Weights of a small GPT-style language model, trained from scratch on English Wikipedia.
Training: a variant of Adam for these matrices, 620M tokens, 9461 steps.
Each number is 500 + 40 x the weight over the matrix's rms, rounded and kept within 0 to 999. Layers, rows and columns count from 0. Numbers have three digits each.

# layer 2 attention key, 768x768, rms 0.0454, rows 300-372, columns 576-671
535467465528495547460500557499508469467535495462497564458519512476512474494444519554491471542518550451520468436592515448532544576559526537489547466524513436442563514437518582527480476556518556516490504472481470460576523480499462498500509549455510523548449483432511559481460507446493475472
511581439472551518527507427528536504466478452517455605554445513513449506491467486503502516465490494576491541427480507557514530513522463462427522557504466507519515529550486456491475500446522478536524529493521516507475453515535451459493542493508500500513515581493532482463466398449520497433
511498493470512502476519534507441483466523461560479507480503556477477525501495524546534499519533492539515529485511493507531621491482511502483487546503494491466477501520484520539427497483447494507457518473462479504463554551530543542428469578515533554469542461528462522491547486455451502448
444480504475497490477539492581525470489558452477482509525463523467440531527535505486552457494454493530495517470508548524499548544461518487428465525472494521514479492490402492508476479468473511548519510456460441514460484549518469533438505526493473545467552463518511534521474428461470462486
468533534502498450441484529508535470494406487550529545484490475545460454527455465541464474557521511529518505437468513490530606500470502451441487537486516465478557521444501541500432432493531527540475514493542476408488557532520460441498572527482515595538493522513464498479436423520485494430
454499541496520458460509521517509651437448486516501449482470564477463547450498464506533510470470487526478496555545483472589532390505539464505452516482470537498451558507466488433450480535540588566573437489500441519504513513450571461437464538495533549449575411518452441485460483482465497495
562524498566477492554480533458464449490501514466550484513521443561559514503481537462523523495540499457531472482481497520407396482534517495555538511500517528496502473511512545510506488448531408488428539547537536462536502459523516520550471490574486465520419522447511505527506626492499560552
517512476415467511449543531512529479508529466476454533487523573460479452553497444498487476544463530484485466470489526458533545523493445476482516508545445514488524499421516540567450505494542495494544491487501444514473509542449465454503550494503534541525545453544529570515480453498438487463
459524477461551495539546527508474516539541488460441557529467597467454447494498529504482451449521498532491558478538560470515470491480525491426459469483500460470495504547424506525451490504460499552494463437492443488493497507519540498503504562500534566497585530490597490470539420548490456468
472478522547485488504443502489515517497484589512503458468485570505554546525558527497489538489531471457437513529466504523528429522475512535586449508429497516508519449536488398454534501452476443479459509504504499534530501463531529500519499434501496490483429521492527432477574556572505519581
492466551497469475555481500487480532489417514464563470482552473538511525481496515488494483501496473450528473476535489503549472461514521518541504496495550548546551519529517536492488541472585465522452472540480510577438469484480515482541520487490476422493499544453442512542509556541496522524
503522534490473517456504552526477508454572474497449488475518564476444455579432484510504453558479503492507536512572546455509559519495519529493539541537395501496457548497491511455451507518464510536532471520488407417510566529473427470471575533498544546453576472542495488502512455485463500470
482518504474542518508478536471469536555492465492510439482524450541522544553473485496527549454427415428455428562455506521499460494530501590603535496401477461598484546569442422524512474513522555484482547500523555568497467470537470593470410484558552454540418490549503485503474566500485498520
497492534495457543506507496497501479504455504484547473508539413528490498513435501515383534550582515489511501493539443550506452498549555527531557539482460508576434505444553513441528454490566552513418536547517544482479521465509500526550535413498495479523407473530446486479451505506505489580
542506499459511487474549551489521524410491483511494570473561517570422407554497525502489479576485608482574589454567480458495610484503480455418596399539445497510536478443531515522481425517521531463486499515470495463493541492487445458472568526464497538531556507450484514461515445470467453407
525511424497564490524564487488564475465544492466484502495494546407464510540510489515488469427540440548469527500495553501497500479511482431431449515520472462532518560499435494519495554489445466509441486476444507497501489525539527438498525547454496548433566494542468498489511444464495464480
476487507455537503501496475555494484511502422495464507497478575526441458483486462555542427500475560555464529456525508457517571513502448469441483469496469477575471519458496531511438477507481546478557494464478450521507507540513543473463551540476532541558522466477492492478436448511488468429
453496471513537432498433433483447477569466517500503486467511531492574480467518472498497556464516479504471475537439514562507437493541504535591491497437575491511482472546482443523557506480501533467512541545555515535502490485524472530492469428437502479434403430521466417541562516514516572535
452514495485445528517466481517500520508521550524558468476642500552492497478528466504512493534494499511518519520510497487532417466431512546549510504505526511552492459456508478485515524431560478489552468520515499582487539471553518558466488473486560412491453492509499552540490562551516481571
531471460462540485467512554476569610444451495454524542507464449545429507490437508542478478547514541493561554497530441468477510516579479501448595441551506467531489520456472509540483462551495500546532495449492496562537501499528464456543519531438531480467570468483502522466466503454479529460
549528422543510525593442513456521453541520534479490459534482463434562539531541544458516545489478450502493478521500564533459405501500486478483464523470526510516489451578517455481514502459505462517534529481519509555519483497470494491518410473529474445494459566560553435477516581531494530579
466528544456490522496514523504474499492506469590499454452574550484545482504482436506497487511496564464474520506536524495574546534443491509440527489506509488493504448407455535495503498482531546448482547476450450440516541506500515459411527562529529528560533546522485509496487494511451518523
527502451510440514518456482503449468527509503473575473472528517442535537550562514510499531508475423469509459497488511484475466519448536539606526547433531497460480514572490475483560456451511447525529530574554493521492496492485480613490373460545471478468426558554470401529576574540515475550
531521489498431469557456415448472478540494549487490463595487445511521592466498544460459564505449473521505440491465512539440358496488511543530544507442549507484525457526468465519536525421552471510440602548540624532507447428509445544560471463550451392512410506530485508577508622482574525581
484544455535515452529493537452494482507568479437441493586511452475507509505506506440526532437435476494535467527514594484422371551519526512449461478507571492498524463557494487533506478447510423540510562489511521551513471437470477459601444480552472443508490570510548501546552507484546541494
565466497514524565489487450498488424521508503482543552506512498575550488507499491516490549544529492494473469476496542538507486420493472514511525474497498496555543491479478456486546511445497513516520543527526533505484521459525441445526555500535527568477426506470501487512566535463462504464
507498425468524491563492484516467473504500552480478469484517435510562545523524531503516497492511468432501479512509479535469445473550533512530557510482498521504505468488532448484522497437477438532443473522509476501475517446534448512580441509503467490446439521495513490523554556479551550548
484483483574471519503531512475478492499525430519511608537479475531384415498463525451503409554584556523532558443509484481485595586529490473337528521562478516410568563421494544556485420454500475460463547375497564487478545526454432398500658523539470529549549486485546596450456391497434505431
531422451466478483483437468442473491509522574447524499503555485563534569489524518499534518455525497516442464535510499497503383464495486556656463545492560479566484497526521494544520568428529435452508536512529491557483455491496555507516463440542496510506445550509467575546539620487554555555
494480444503443518525493508482499448557489501448527523459549414467575495515558522477461465465481479449556500445452451572468391566508503498511559452496578527472493500492493464553554511492464498486465575497513572538526536486492489546563455465516469498461516547504465518478534546525551540564
496486520435495488461549452490502545457533451505467541513513542537491454534489476558517469491484556496463512511568502474551588519493461477448505489502449437483529504444486572505434493502526468547590495466511485432533493528514500447489560568511541548481565418481503540523495426493490468424
479490532468519440448517500484462582436476459523465486427514560456460536518425488543556467518548574514475503612569437441553559429508486524480434543491393464492486494462513492444413581576487554535587471479489390461548514539551510507426564514487574514470568376491487454511437495513532459496
479493436473538476531472468466528512550485483420543516532471391501554519472445571573496521531453419509532419528486519536489433535583496448512487470517592527511536517532531467496512502512571516542471546515531608502450448493441518484677462492481442445473422524523521479555506514499538488519
537499520534471509542538484429486445551478511462523483535454479500507491519475568462502533500492487447505456503467583478432414437425515528537481532518589549523529532505531450442519463546546542523474543536530557465553488490453479572525524456589525486503431576528544467494505511515467500529
520516476502466525545445458494476506555447566477536480525530446521559511434464508513460483460478512500517469470442441556540445549518524470586511461518582464524532478461531483554551537472467542502459512472511508551482538520515473490591477425471499427510389526492442586602545561519551589575
472490525522557533438501502559478488485488476484405505436472496543470505562480495477510513481470512527519590433557449523503542546544481432452534439535442486573443539486501514513499482539483557472401537440461480446461543496540472407478553537431511469487490492470501485504519477520483508438
499484613539506526436528544506524599530450433591522402459489545567455550475489448571486541512536502490474450509557453514602555430514513468465432551535461501595472496510466538524428536507545630495470459490456445484504518530527543514438492560454489511502496425544471470498457488490477496492
531537468559434494539456517504518467530545559504496458573509433474519540487476547499535575427479446529510452519486513514451450577514497436522464501500561515484538525556444509551485523459500456496458528480492549538500478493489518481574418401507478461463465561571488509551515557544510523541
505461493473523508456478443534491532445493524503470481516448534503443493541488527533529476518442561563537507526543470453523569530587459470481468448526462523521454550443454559514479519533510561481502464497518489438455506496537472421440586498527519555457540460472466533492490513438515487471
533451483516413491537448470506476438525525525443498487485500489470518549507518541492600525486414419526505464472473592454451488529448470519547467484471553463478582504515493411500532522493502505477540476521558543509505484478538458499530453494512537466451517552535535460548580583438539445470
490482549507499526420513535540552540471496474513448501423517519479502487486479482545450516519614513539554578408525512542523516552472482446476455593552466472445473540472462575468446513466474529453420513484478488472526471487504491550528514503467549561417568470492430509460554470505514491520
585496524543472505544473522519526514472432519542544515510460514414535522463460537512459526483524521522454478535485549556480416516541516470479469522520500482509457477495516521471493493616551503551418538519546513472501470512490554459564480539422469547484534549578501478492499506536524497502
439535527601458485513459519439563478593545467491542488514513518469576507545545479515540497460463436497471455489453565519452440482487529472483467501449577526454545503514529497485521499455483434470556502470499506518486542475427526568564430502563469448508512508589560463501501540508448596540
508457498488592507529529474468519469437529505480544518463457531546520528454516442480436519488527495528464545497551492572511481507516515434461527502540453557547493496559476443504468507501501404504538479476413534448477430494492541461490577572521426437438525492558497548498529498464527565490
484535483582486490550468458460557472559491510527448492542504475480506446493512524538526473493516534511535471422530496507482500525503440442486514522479549540493516460534492512571474484501485489479437494500457513519480528545502453534511509479469433513474475474563456446487598459526511585529
535456552454540518459491553472528517472485435568475450487498500513471523528445482545484461522505525487461535560533452446562593467526475487455527483550418521489440531502498560475428452539476545482552494518469458480551564529481524490433595502498516572452541416455517521453443504442487493408
455564455483501494560499477488550442486525541459489510509511453424513538513561538469487525507524520455513486463419573524419417494495496497463471524499514489485543468561514495455531526445467469540460503509544567516514482512517495527543494475565492405531448598472506477508513524514533515513
529467513506603503524501513531439612470463529480534529514498513541443523540455487457531505473480486532443483479525477499477503507577466545416597402519448503497484461478444498545454536573564467545602523435459463509473493483536422436529599548469447462469561438445561535500422560466504529470
497428437521511478425488515564483472534500526559446595415493616462539525438475539493490518477497477564503508532581491490506472540501436431540438543549482471465554477483454559480459561463529485582502504538519503550454476490547487429490419514448556496475599474523501469500529453483531495526
529530559523551477565514524522396554532456493501553487473521554463510493543511518448456545509557528519469502537389516545487447440463595558488524512408506563485518487474452510453540467499483508516513569452479526488476461537470560500509528511457444487506448511494474426512467521499465559508
538502489553542496471435465477471496502511489501521472611488424525519509487512556511516495487532472528528441518520487469439384538509491431520572501547560504556500503467553516568532489482474413488517489460535581515470511464552460478544420437468451411484439485525531492547456555550530568539
474546445545491506477509511461563472580550523483479536582468494464468513478504540539456536432485470510538506484444541511414414518497441496521455441493552521498560452526534507527543520505438436506474510493519576510507519487501452504568406485467459459498478563524527529491468507491566516562
528422522507449515438447461433511513450513517503501563490496512554482481491470515506476464490564543530439534529526456461516465407432513524508575488520472462575514509468484484475505445470540493534537546456501503480489513519551494439440577445470533549490430536469524511529543586465483537395
563397526468461475446460403465462477549567524545573517490498545511562513521437543457492522498505449487441524499614465473485483501493509478559449591582428530623510507529523496537442532446535519506447487486477434450575436510465561446496500554487554522452481501528532553540503563448566504521
455454495443458504546516460451561562527472540448530528565510436481524534451541523488507535529469449531484471505482544535511506499478442505513510500513482524484428550512504468495557528475498517481500476542553480545529431488493463522528511546515516497449425592492479453537502499479501519517
516558465513418517530461489467472441553553529470523525540582492478542460503521540445554555522520444471499510531473535525413400527515534552550539496473556506474526468506538417506554501495485455478509565493598495487473451455451505545577493456583512508524397596505527484525536536511556529542
499497485481504451539462510465494507516489547526532535541544416599577456479521523453453482562510584533476504563534474542493443480546462489548516504488511474533482461499560506464462450451563448469551498509525444489514513469479513462536495464547523511497483472500585509555500546516491539588
541547474537506543425489535478567395505493503487488506494432534477539488551531469532535501546446540494448516492525525521482494520460465502445498515512478435377557550470528536466462475540430489488493519515463455433514557487503426544532483472481529549487562460548452451499515527584482524434
489527544545538562502513543489506482480492520514471443483454470501471429515535516495564531445515451471479470524542574447454511537471600488458520534480520505462494525567475486494532501541462490499468447488501530469510553479499524555449503429498476521568444519561491437471519510485458505442
513465467462483536501455552465511484528555477466574532487513425531481551527523496529425517468540470509581550487497488560457479515467508500572563484467536570539470544474474499562565484550545480474375575556503567563513499540515586502487483557430433512450537534455518530428447528534505435516
477463442498441550579485462473537471564556528473546527545530378533567553459568547498539528493509373476514424575485471556475345558553493464596548519434628543527466425524480461536556472432462425504438555462575634563486443473455503515585383471485448414523408579462520460593519567473551549560
491547428527505487528512531479561441499515522430498565554453465546514444544531504518451526464510474468507479464454554528453392564526511474461552479473514542513501489547484500526558502491464423526428543494468518500525546493525452468556496518451459453512513548608485532517510541552527537512
456606449542548487503562504480504538524503485441462532535498482465483560497559509491539547555482459467523476524383534539436542441467500499487526426474536553462541466515515478503509548528472440505536494465424509510473525521463549453480474496520396439540519511462476416444536421591486492555
515451523438509531462466498573547482451498505498481538492458508516470574480482525543487529501486517505574458518537474505525559531492436503529457515507441472483447545525447494505430519509540548479433457527496479521523468534514445458509502512473505590469573446450430570489446420487516448468
548557453519510515478556511526560527458512450472437554551516475516461550481513524530489538474557476526563508450539461546496437516453509430497468497468543495470461519496476506461506556506481464539378488494521504509450515462532483465570432567501464516475537534451512421519503497507524448549
518495460546503543515517468543487438557558495473489512609523534433493583477570513472560511413446468465521412508444566522460422530518481475488488543511582498455459491534503520522559521458460450499519507526480558568545474476488469513596398464561506461499502514542493478538531565472548501579
482476429526560499452551471532526419542507473476427518497498514509397473530485543535461501512541487454504529434550547467454479504516458486501454491538458533513450468499457490470564511561393506518475496466520478418493469523597479471474537438481485516510441467566470542485572479490554411531
507448466501439575546493506473496393517545585509465534445517509456577533541507524409496571535574481464489549457541546490505494494515484455552486579512471478523497543520503436463489533503530515469397531561495524412552439510525520585541510500537508565451452555521491552501542496476567446528
503531517573493499572462523507443476578502517493529466508499516428587516496528519512483497479486454498456465503402587538485449456439494507542451527450566530529543479561492457477515506483511543552508555491518517471539493458491474553520459462516443473555385565563521407489492445510466507501
489554530501486457502526477541465538560429525496460531513477597437551507501533512568516479550434550480462466538431503443536529544519478534426538479506532492478545492521544517510475437497485440521575475509475473468485520455495490521499549479415525501491471427540488457496443461504471578504
503512600444517480447494482477443582428434466517521460438496496489473454481472503496536447480493533512450496583552437463572587471519529528489500444567493454509464578462516534468460527554583572486568430496434447477548473563481531449420522513430536543493535455460485484498483413517485508462
479501460552467521525483593578451524542507514503500504481512606405518511527543480504518502519451481503471523506517531477510529537516474479471510553501440528428511501497440504514483506523419487542590480479497387475436558537546442485420458506430500512473584440579528418471546501549501537526
499461438493448505510464454490512433526537583476505489496551406449532573474484505465484559508512419462511462446451556496507447536495471536561492551514558456458532527590488456507584485462505546502406540543525548527520432475492533534549506441539473475532414577511472529519554516447559477525
# layer 2 attention query, 768x768, rms 0.0474, rows 301-372, columns 576-671
521520518539488484535524562493470476531449495442539510503458514482495436477557475501447470519580564407514490514396471538568510527520461403506506510479468464476443531481542473533463457482439413458496531464476563464463504489410539465564447549463464505533522552513541489487524550448511414485
548454440479449507495462546408562517517488472437517496535534486506432518479516479505489449548534517482564552432506468587528498472534490474484515432450547510486523528455456505506448460469480464493467485499536479501463476492475497479571591471543483420517532469452495539443489482481491571503
450445563548472518519475423449506533528464488439528565516465428520519452484539545439409464463550509507552543529415486528507484475535488448453493395518487458502475448465515468543464500537468485475502509493528566502420520456390559487560472518444493482514472509471479513561543535491541471538
516576481500441511521543532526508419536533476462493526524486582487504514483497456523489464569526515440490507525490511506466478483579421443454518507437449492459527503508471500476471546436513485476486525449536495502436468484491492527540569467549490474454605527467546494470519465499496534530
428525472548485459514510509442496511555468557433556573555494452507508488516570533478476434477493480457517510456457448540543514586521487403471503442511488549437471465489519513561549449502401464455531557443477570477492447492448477490537542441473511444534520533495580509550501484529538503476
474530466536503468509523492570512509467519511554487456453556560480478564540536543552575563459494477556482503515482515517441502464514532540536505524502479530597492486536518492396512500568549483498469452482457550522572529527474446545442451449478535525471428438522494460527527463520437548534
529494470542498521537516554451497489564500479468566466539502482485450476490542532452530434521584503519491510498493476491471524487515519442501529498446483462496455561529460489558511473459476503429466486439512499518490531465485479487537547435464503435493505494476575511466510532560499557516
512445509538504512509500487444505498482483522549548514517437506505517456432496503470423433531578525412485446449506498572563517496546512466548477474440500471428510494429437492569501491505483458492501545489486447467502463495480527499505539592440474505504497524416441464496486476435513472491
495492485554556515437563459515560467479454502534474486484484474487534483546431546568490549450463492512487518435568502553547478584448476557553524538530516563509466468515552464511470493551479469488559495554492499478540490527539510527407473530435478542488474537457468452539486527505485470504
539546529491491500522525528533442511440556504532423481467483528452503490544501446554512524546493555416445505523507509496436488458499508566534514555457527579544499497562464551445508541518504471538502445534451456460564503557506457515432526459543454543488542456474477439460542493561458549465
496498480474473445525498471400510506514477489455489518489492501513507505493532454412484440502488504485504493487552471488473505518556489479432459436503500548455493506530493529485500521427461462466434503423525494495469516484499517488508564462487432453546527457508517535456520443519464550477
509507453561480565559481436539447574499497569513402557444464539494441511477493520489522592451490483530553484436456501462465431589473528526505494475518567509569599474530520531446612567486532488502528430490509526500486504489540502475541470435519552515496547495421518416541503523554509522534
534526509542543480465549484505516513481514553501396498442490562459495503502437471496531554496550528518485476518449582494435415454462538559530517482518475583487531491482472520447529525505516502493450447459480494487560481473512422504500511497522491511462456466527502554487547477483489578536
507516577568491459546490546437478564494508511447455498515466561488485484455532421484543466502540457494465550582455555459481473420513541493492492486518434519477527530527501499499555551469529512514441504421496503540523427458534481446559556496471485525503574524426542503454500472506484542511
505454538501485537461497521456497511505457512546500467567493472537504455452520469430540454511575522399450460501500532466511539496511485476544452434533443535428440579465470543539439459412534500532480519511470496419450578482488550474508510615463452498484492518447502543469444502471553492514
525495491495476531541525524459475449519506520520489549518459477481482478477574475494418456524548524528513521463522466564514556497522509432453477417487503471457528494430470477527528478533449409460530463435494503412473443483477503510578483546434440522492531517466517483502486501514518485454
503497503517485506457485481567503458438483536516470488515481497466499481508488444572539477516525465486527478411524483497562479543468492532559520540508474478544499514511553562533494498523449473470529516540493539443551483562545491461481434516471537584520485503548426466545503574501511456526
473543535522554540516493447490501543483517507530507499545497487475470482481445474579512533471488493547465498547567506518519466451490483484545564489549543494501480500511527466450523577511506511508501436532492538462516466572520493476439465499460507578524550512483504433554505549500507528500
430541496537503573512533453538505469478500510574441497447458530480524469491445475460591515483469496529411504634444510477458491388484543516463496534505452487509510516543536542418504489554548491493457522462493477450571461568486420459541582519509424507497493442462526449466444443543483541461
543496491528520492456468496499524491452524527511511484498480481472546528517480570575501553447473494496479465470542472479510507566441533529549535538529594474516513484502509524446455509499504502503574524503479526443491547512529509482506396567507565573494430502548525512530458532502530463535
538439533475543505499481560440498565461530450481554560465499494488425517480488523482429462551552494497483525536546523500471412486558424511542501521436517509478521508475439527420573475555477518490534480464513457544518468466486542512469523483514482551546521529487546483457542468494448530494
521514477422477467397449515490489560512500503528530492544518523499533525559488497575453508463459535551469505415512431555551450571450480525519517490540507483545523478516549547574490519514479535508542513572515513446516480545525470509449399473458530512466486497599477503537483570467501452548
480543456511510465510499530475471501453571532463446474464537450460518484572472478484511556443464488470475487508415519427530457468447531520586498556502502522581509490537574458415507534519534459464500513499455569527503539504474533518493425464478559540506436454470490432513542566547500525478
462515520508527525496535467528476498467536545467457438549538433417559459475507531514546504437517439464504502499463524503467475532447537452545504492552497499507466533494543543521516498550488475501540508536454525503494536564472450495543459513466479485539445491525507451529470493481516510513
544438465562553477464578502526494451436514469494439500507518494456454456458530465513484482493506547400468464614451539491525480431533448469537550498450465532581501500470603500469442518521457444525513491489499489530523542515470537461456483551449539510543471489444524453494505500523474415458
569438496432562546454471503518511561447511536601487408426558529500519589543473510570527655409383441562439440600512504477500473428447561622657480548453536519554386377520488477396538531532569610588535474604541485492592519464552536603473378465472573566424407440557392443584488598409560469577
426526469514503490524569537503487492548463517453480532451501458504505468464494489393433491520561489505521561496475537463522529526537482493431508511439470508443501514476461471497481499491464450500498488421485447551466525433491434481524591512560493418514547528478533533428512448507492551470
451438453488519519525543446542489429524566476511566457562504482493577480535513522545561532444474528590460510383508476535571490521493501468507529493558547460442524487486565491514508448490480493420516513585503560477600567533510511517463455492504454499538470566552428518551527505508486500451
510470533457519558457500517530494566490519477573498458467514581452488534529448512555545599505464533579488486507543492525442484449432496587592503567538576489542460480545539530422552565521500541487484527633537415463507501579492522507434405461481537554442421481579424459544469594498481502575
496466428540523479503460522487462529531479497508530473473474518531465490450514503397484467493510499485448485576448537471513529455519480455487556472486517507437478479549426459464516437487511477497489513469529535562483537471509511497559602404499454449537493519451550486433513443518489522464
471483507554441532591538499512481480506460541417498564462457464485494469440484503419450499561544478483554559537498516502547521451499458403451464453451523447483478484522497433516482495508481482480500494459464557536503477407468510543584549477540443440502500537465491518439557396529504523428
493506519480520528533503453564481508517525516467473501524543523468508474480526460484488476465502444440554493423425520487502461470463580489504528493501526501491462534480565496497559554498518490482434534485522573492526579556513435490521439455544514470514498521588431517533526523521503501509
483517471482594435431525462480497511479535527518509525485561413444474522478549583481454508501472441500527453472492481525474476611516504522541467547492523513594528503468529514460538562499512499538559462506435467607442499492515491461476435527496534558508539518546550460552470529504515524526
477582518529512552538538497562446467473511517461434477517448559490530549541470544523524529498476463526514532452490561510535494462495470590533555480497503506447511498547484503513486549587567510485573509527533488411553534464524473494429510529554461570510509498531431474538482537492492531501
488547529479437503535558500531574522410403509523492535431407507528469516539492470485536522550545507439540559483571505479509518503518494495474501431525419514516552458512521494473467529476503514527557508473559490472482499469475515525553541491575473507550535500478470518495475485467509479469
522550494529475484525506519485517545435556491502431499456451526511447520459455475463534442556524520467513500486500478466492471507539485499465475484523509550470519528507463514464466536444510568537525479450472496443483498418503519485500582519550514513520553435490522526478512502512476546438
478441491478513567533517477500504528471498558533487441539541493463529470621495547541553515478465509516539511432508553539507454575440506549515493513585568465476508507485518536522449528532531527467556522546521476496537559481450473490448449513521540441481469473547447476459556509496548467531
548481484518396501558486512483515482493536471471522507469507513494453484498533438408479467566590508419543488549424492501525543432490514466509495485412456477499486515525514518517487472477487473516482490443534498565584506456433517528566543418502440438516538533439551510473567480526464507488
520494519431457553506483464434591506465531496530585528536480497468493428534551553495475471507521511552479471479517479522509515519441524432541513493507526450591489484518584424458462498493513532511522500460480569558403509512447515528550432492474525497504521486500477448538481481556512483541
544442538492446538493498470447478523487515467489545500491489489510470487508417445500418480562513574475487535518540471609457497472535504514469493526552505530520460489440482488531499526527500476530481496541509456503551508503500455509494548571450462489468551427481430561468517484495532521517
534526510468567500515569515503449575477553495506451438495473541553517541469522510460470455551530472387483469510475502477391484510446491516533432530441494528488533583429465498447468462498507484467519502486468527593566522541471477505483534466561483455505504460523470532441459520498475518536
521501445445489525398489439527458480481510450619471453551556516531517482494509569595490487464438517513535429450594508527494488519462455459511502531514525415456493467535532520488496527496449539561504496554534473470431529548488504510430403538541520520529484530586471488576478482454556463502
483547528493548486490588540557443516476540505418452468526463498485504467535446491478576467529550520393450521521492546431526492447498528465542417494465464547440464532455481524528404481485476552493491534520468531405539509499476440510489503573510454438549439540513507469471449503481474468468
503566527516436546446529513594465503465460487473503549523424541515585489578453515556499485524477510495479523498527552532512522486498425523452493568490486476426526490536548530495430575569511454535549505564537480442521487520474486487481477566533516506495517459607462552520467510430512477487
522516489537475495592505476502494453492498587418520564431506468530422502479544509407473474547530488445515491540492492489474538484576478456455498486504490517523504510550526513485532496525439451500428465422473608591484492481477485532532580432502427492526530499413546472430546445575449569522
536465536453541495509526469548501534481492465523538488522502432466505507515516559488505490474478493483471462488480498544541457468476534515507471518550488546487514499466503544546518505510448457494532496569463520481471510513536487496451394612439516574475464482548466493514541506429483467545
414529500573513524542546490499456489475538488477439495539496476476501479462541511426534485489522500370459508597481570384502503441440544500501472439481516485511410516528552520454468467510504493510468509444503541489557485506473476469494514424491510476586454471430582387516457530503445484479
561464492465499500549513532470588536489483428451581468415455522551489503517475457543427457520508542524510516452536380535475540427464505526477479482486541479442446533488481442476489465432495508521519452548483532496549505501446519492521531465443467520487453490579477537496489512458501428467
504467474548519548487495531520447465463522547522441472462508478468561550440562577429491484490548558437522462559517549482517506521537439518570476497425513498545560510481479513456515495514467480482534510503435443535506464465563488525460490527540521520473539446447482463472522442529499504535
522512516514464545525501495573544470466486526538477499487524475495548484537433552548596493505484502496490463460486549490563520466464481501540594508525485403457496532489496503467493486515489501485511515502518545471505533490533430518503480445526543501487460511520501490585505540452516435457
506522507525488463430473489566529562502490542547502501483531488546533499564500492568567536484485488497480486453490454511480511550421493525506474502532476485564496531520493576569490502463548552525498490484515467450454543541459494487461432507511519474487426478541444537560462537483520473544
475523471538491523521578487498568459456499460500536500508485481460547441466549571494487475549539541500468496490465507500522487428493430463514501511481552538443573498502555456500514495560478474427484492511447532565579486515526494532512540534487480463506567483481477454467545413550448443496
497524454450498440545579476490528583479514446427529566500492521527484501516455534470523487479463504474450521446510495529458499525476563494517514433536552507467483485517538496456522492493512573499562484489513600615554490456418478523504564527447447427559492513575503474482457453611525489515
494527434581514529509400515514500537497520418521582491581544479545478579386558473528546600451463438476470409561463497513460448540479427442610472534515483459579477442460447483495521502409431510483516491488540549516378577577573580513507395515446512522514499514547472443538439554482480458575
518411510493524458479498463519513494516478469557510530549526447470526476513571558538462529443446476559523423512429506532492431521472493532524479483509522508544479533455518509513595478532470458512500506527483476574519526581485481499426392564439570500466491498561455446535541557529542485545
531489528476583474492488481503488467501515537483486489557545548492575530476548522534461472460467510505464460495449552484539467473499492456504533498517498555466427503521552499528502493509504491432518487533516574491638560536553482559488470484477470467483433546544471472521502458490462493485
575478525523522460459452525485526524488419428502510509482504551504460532532471506536494539515497552533480469573547466470474535511480438483520506441500551539552494503510496506486481479589538440500512537485467426447528522468458544470448480510462438592434472523526566512511461484480535506523
480473498495529540419437490481541544502505476512464470474517505540481553542477581459514536509479488540469529508512536507440562557540377553462469467497491510484587472515507452416510531513445515567544461435508395571434536393500457491420486508519565428506534456477548493468437459488470573526
458502538513476515537478451418469476491539535532488530488535494473436433521488450581535528490515543514525524485564519490489449493488507613542491533640577526498509539448538499442466535463468550542453458512536496434527414510518520435549473438485543529495499550561510474438499534500548474528
487466475430495525514488447502486475535504495504494474502551488495563447550531524583543523434529519502512481372445512492533464548453496533593534505549516447491479477500548497541502532452515520488505515537541556538535493561522503547512397496531534502519436514494433451534488541507544426533
450557578545491493446506474509432498464461549565482406507480494467470534486500535561634538476500524463438480548507486479491589465496542475560542532516478493529435495526510540444466506446496469509531581526494508436519499464539497474498500529477528490470425472530483482538421495523495503530
456447469471521532392487593517554466502405445589566439478518401514544506533529482539517582472513493509529511493538447548577522639478503518575491481528514457546495497525492529579456483502529513500451539503570478463492510571452533507436437473538535486476475546483440473511472546463450430570
493459531522467478554492555435530559546520515436555499532499488559460535526473465442522460489552441488478500504461470510513519444526497499486486474504446500478495531477521486512448426428489487529492493456570458520519464445400544499520577453526446425483502489495496518488466548553486526459
475527538492487488511452479471479534565455558486489434480510491443465491496427380535532541488520566419519446591503477514429475451439549463555536505545447518531505528490472534480410522497565522481465528564476498438489452512500549511615521523464490498526484472537488540514513561493577475513
455482509447469472488449497507494485460488480509559445535518466511515461521548530506522526453481538513501511456519417480488515497504545472511486507580495441507414467468549551508445467494470531481541567492541504460475521494481511460512431481479553480516462495495508490534525522459469484499
467472506542466444456530518505583529442518470463496553535427476544439509489507439430554550544548472460489532507473457559572461535502515509462487486518424524520487490470484506511510441456513511476463509500510508511490479402539556449559521492434531511461458508499423503527432516454455486464
514488472422527446447458474476528587492501441540567533510503525499506548490503493535475444517465473555496505400501520598509494560527462564469532473481523535494499481515508497522541445479529479524541468537532531520529562544488478458467428604447464507512481544534476492516512492507536540515
508495439444575469448521521522506526452598455553445529532491483502541561534522556563503483514460480490559446448557529516513501576514514527532478494520537528484549535416506509487548550472445474471559517539455487493487506539576473452439404535464570554480452505501475512526488544455497532569
559576502463501468467516524554499444532489467546501533458476507520523498494470537466468484524459436521503487460568491507512527522494478487478581479455462476521421465503471520564561466539441468549500553482431491515480560497497507496434511407525435489434455562542501493514476468451457494496
507491493500541446564504538442499478478524548478477513476434550503469564484493429425454493530513485468521531529437528412462527468521471523472475460398500519452571514498439518430480465462553448541533511441501474514479466494491460518532554442544462501561527532407510478503520430513438504470
552472510507477514414498496470513466386499500542504474470478565579470483544411468555447532510453583456501517526563408536540538492551490457475494494464463473492404407574474548451446480479498517499506497498528545481452494500514549498454515454506472515423440453429470447467503473509468453465
451427418413490525474432516498498562458489473533545481557530394498557483557559484527526532472512476624486521448459530529499498491398418532554493537490514534522516518441514450569525514506495466500532511545558470535498545532497480486476399589506542494465477498485413453531563560524520450554